From a checkpoint of a small transformer trained on Wikipedia: 11 layers, attention and MLP in parallel.
Each number is 128 + 32 x the weight over its row's rms, rounded and kept within 0 to 255. Layers, rows and columns count from 0. The size above them is the row's rms in percent of the matrix's.

# layer 6 MLP down, 256x1024, rms 0.165, rows 191-198, columns 512-767
size [ 99  99  96 111  97  94  97  98]
[[126 128 134 141 124 139 116 109 118  70 162   0 110 194 146  86 104  60 199  93 107  96 135 162 178 195 121 158 177 122 160 113 144 112 183  98 103 165 132 106 166 147 186 160  86 119 162 120 152 127 113 103 134 140 170  94 195 165 121 112 160 153 120 128 102 116 115 159 100 144 182 136 124 161 153  90 164 138 123 133 113 104 149  58 111  94 164 127 156  98 150 148  66 110 128 117 107 114 140 181 151 165  98 118  63  82 202 129 181 108 130 175 112 160 122  83 137 149 120 119  94 103  94 132 116  84 142 118 116 167  92 132 130 129 144 112 155 150 170 128  83 128 101 120  90  89 129 125 141 169 141 115  95  99  71 137 101 113 160  94 119 156 131  91 117  86 128 149 106 142 114 145 154 116 140 103 134 129 124 110 106 100 129  85  79 108 106 151 101 193 133 116 146 117 133 136 130 127 122 133  94 137 135 146  91 178 116  73 129 138 128 151 122 197  87 100 122 160 168  65  99 170 150 168 107  82 108 132 124 174 144 153 127 180  41 121 132 111 165 122 127 134 124 112 107 168 126  99 122 154 179 128 106 125  68 119]
 [108 183 127 173 137 114 164 127 110 103 151  52 157 122 139 100 126 129 235 122 113  97 110 129 130 153 143 143 167 159 143 118 110 159 122  97 158  94 132  99 159  37 139  91 124 170 147 171 122 128  55  73 147 153  97 124 132 101 168 142 134 108 133 151 107  32 117 124 144  74 162 144 105 164 122 156 154 125  72  76 117  65 199 128  87 145 171 108 129  86 102 121 107  78 146 198 166 172 100 138  81 169 166 126 159 115 166 134 161 140 166 171  98 134 114 137 102 125  78 190 124 115 190 160 165 110 128 105 165 113 109 112  98 121  98 108 126 145  94 131 119 126 112 160 119  98  77 107 131  92 179 110 170 115  91 131 140 172 156  94 128  90 121 112  84 119  86 127 149 112 197  96  64 107 115 169 223 141  97 135 173 100 131 128 148  97 158 172 126 180 116  99 109  49  90 122 143 127  95 167 117 109  65 107 146 133 112 121 106 136 128 128 141 124 134 122 139 111 100 135  94  84 144  79 115 122 140 130 117 169 133 101 119 146 138  71  94 120  98 129  70 194 116 149 151 140 139 139 102 128 130 170 164 137  75 153]
 [128 144  66 129 123 113 127 137 125 114 120  26 143 125  75 124 135  97 111 113 122 130 128 137 115 124 202 136 100 152 136 137 112 183 151 102 147 108 109 129 118 112 105  92 176  98 158 171 159 148 165 130 111 112 158 132 133 136 108 156 181  62  84  63 114 166 112  95  93  69 115  99 112 121  90 158 174 144 156 153 161 206 148 121 121 159 157 122 157 173 136 126 112 183  70 110 162 207 106 107 104  79 129 148 147 150 145  83 116 121 131 171 141  92 109 160  93 122 139 180  80 116 130 224 137 149 161 158 123 157  74 140 188 170  95 131 193 144 180 178 119 108 120 158 134 150 116  98 151 131 112 125 138 162 159 175 129 115 163  97  83  92  95 129  70 131 140 129 163 134 128 101 222 154 117 107 138 103  91 154 163 143  89 100 147 211 116 159 140  94 121 100 149 101  94  88 159 125 122 109 116 134 161 113 148 132 138  91 142 167 127 131 100 176 127 122 155 134 154 107 129 113 105 132  84 153 115 143 158 165 135 208 145 120  86 134 124 145  77 128 109 179 107 140 130  96 139 145  65 105  99 145 180 114  79 139]
 [127 147  99 135 108 151 170 129 160 150  99 255 113 118 100 167 110 124 143  88 109 138 114 126 120 101  84 108  89 129 120 105 141 106 160 111 157 150 124 110 142 180 184  92  89  97 174 154 168 153 123 144  65  74 123 185 139 118 110 130 130 124 134 111 165 130 167 116 170 128 144  97 135 112 211 126 140 154 151 140 134 163 117 146 132 126 157 130  73 161 149 134 174 116 131 116 136 104 143 127 162 150  91 139 136 149 128  64 153 160 144  85 149 120 146 122 109 132 135 217 144 182 113 140 109 126 155 131  99  90 108 134 136 125 141 162 113 151 124  97 107 131  91 159  80 121 146 119 129 167 101 159 135 150 135 104 124 125 110 121 126 144 122 112 136 152 150 115 122 113 166 129 141 123 131  86 104 184 129 118 124 155 163 138  60 111 115 117  91 166 131 148 126  91 125 143 154 131 138 158  84 149 137 126 138 135 133 202 142 117 130 136 135 139 125 139 136 104 145 142 124 130 133 122 142  92 108 168  89 124 142 118 150 120 132 157  97 122 128 133  78 117  85 139 138  88 130 118 145 139 135 151 102  87 137 141]
 [120  98 150  70 152 158 148 156  64 137 101   0 118  90  75 129 137 128  83  41 135 104  69 123  72 106 179 133  79 124  67 125 118  88 149 123 154  98 119 136 137 119 163 151 166 119  66 138 138 151 145 132  85 121 122 145 155  88 126 145 100  98 104 159 162 183 155 125  68 115 119 157 125 120  89  92 105  83 116 175  91 160 141 128 140 111 184 122 155 121 155 135 109 165 136 135 188  96 180 184 135  30 144 109 145 137 154 124 150 133 103  73 139  47 113 112 126 124 137 171 117 137 150 143 117 133 158 118 105  86 150 127  81 127 163 123 109 122 141  95 109 112 133 125 153 142  72 169 142  72 130 124 106 132 101 150 152 125 122  89 143 145 111  81 117 135 125 163 156  77 171 123 149 144 165 138 190  87 113 147  89 134  85 104 102 186 133  92 129  73 145 101  99 170 138  33 111 128 136 116 167 154 105 133 107  73 188  97 152 126 128 183 101 158 159 126 105 128 116 116 179 132 143 144  78  93 121 143  96  31  90  77 151 137  82 147 128 134 102 152 131 114  82 120 139 118 136  95 171 164 155 115 135 146 155 131]
 [121  99  99 147 157 134 123 136 107 113 120 237 144 191 143 128 104 172 121 128 148 133 150 100 152 166 119  97 105  99 181 148  82 107 156 123 109 126 101 153  99 152 112  68  93 125 165  82 104 120  76 127 199  80  96 143 102 141 174 130 124 120  68 120 144 107 145 123 125 127 116  92 134 112 134  99 143 124  90 145 136  82  97  62 117  75 154 103 129 102 156  92 102 142 163  78 123 117 139  70 140 126 111  92 129  97 121 157 157 132 101 109 123  90 105 120 135 137 122  68 163  96 101 137 172 100  94 179 102 188 123 119 176 179 160 103 156 158 153 104 127 121 150  82 123  66 113 136 147  88 135 115 164 143 142 133 173 126 147 157 127 104 151 148 111 110 149 100 124  89 145 114 217 117  92 176 146 168 122 136  90  86 115 148 138 160 127 138  74 109  89 101  66  63 140 145 122 128 154 104 118  94 108 111 106  95 113 130 115 155 126 189 159  93 101 132 125 150 123 129  98 131 165  63 139 129 174 100 141 123 111 127 146 195 100 103  85 106 153  90 166 148 163 120 107 128 125 108 104  84 105 132 143  85 129 133]
 [119 149 110 143  95  74 153 176  88 125 170 255 166 115  98 162  82  93 126 166 168 128 117 204  90  90 129 113 134 113 167 144 112 164 142  88 114 102 109 118 137 142  98  77 131 112 131  94 154 160 105 157 128 162 158 170 172 127 119 144 147 148 124 115  73 195 120 155 150  79  91 123 116 133 110 119  92 192 144 106 101 161 129  97 149 119 129 173 193 126  74 132 119 150 147 121 145  86 129 142 105 127 155 122 119 150 117 138 170 130 149 152 157  81  92  99  95 141 110 136 152 146 116 146 113  98 144 191 126 177  70  98 123  97 122 107  89 114  84 134 134 113 139  19 140 139  95 100 145 120  93 193 109 206 189 157  96 140 172  83 109 139 157 118 101  75 119 167 141 134 113 123 122 137  87 171 119 150 142  73 146 129  82 106 111  34 134 106 163 126 112 138 212 150 144 156  89 127  93 138  89 138 161  97 181 140 133 124 128 139 129 162 170  99 137 171 152 113 176 138 104 148 104 122 129 211  91 197 102 154 162 137  95  88 153 115 151  83 166 149 133 113 132 125  78  98 120 157 121  90 101 148 110  71 106 145]
 [139  72 123 119 100  95 114 111 107 141  98 196 142 126 169 103  87  84 123  89 158  91 138 160 175  93 151  83 141  48 149 129  81 171 129  96 179 191  81 141 143 124 138  99  94 120 127 131 121 112  63  73 111 148 144 124 101 144 144  90  62  97 160  63 115 141 117 117 139 118  89 112  84 125  78 118 147 129 176 156 106 181 129 150 125 138 195  98 164  81 131 127 158 171  39 251 133 217 109 207  94 157 108 194 115 124  91 129 123 116 104 137 155 203 188 130 136  97 109 141 139 160  95  86 148  95 180  79 122 148 122  45 104 145 149 141  70 188 176 121 163  74 104  41 185 106 151 123  99  73 120  99 133 118 119 120 132 138 130 100 139 104 137 119 182 168 109 121  73 117 170  61 140  97 114 141 149  50 122 166 128 138  83 103 176 136  85  84 113 148 182 139 138 133 124 119 113 127 131 115 123 119 151  97 132 143 103 135 131 119 128 114 191 132  30 126 129 165 138 164  75 111 183 108 105  84 149  63  89  96 139  98  92 116 107  84 163 106 122 148 127 130 154 135 167 109 137 115 144 113 208 107 183 130 105 163]]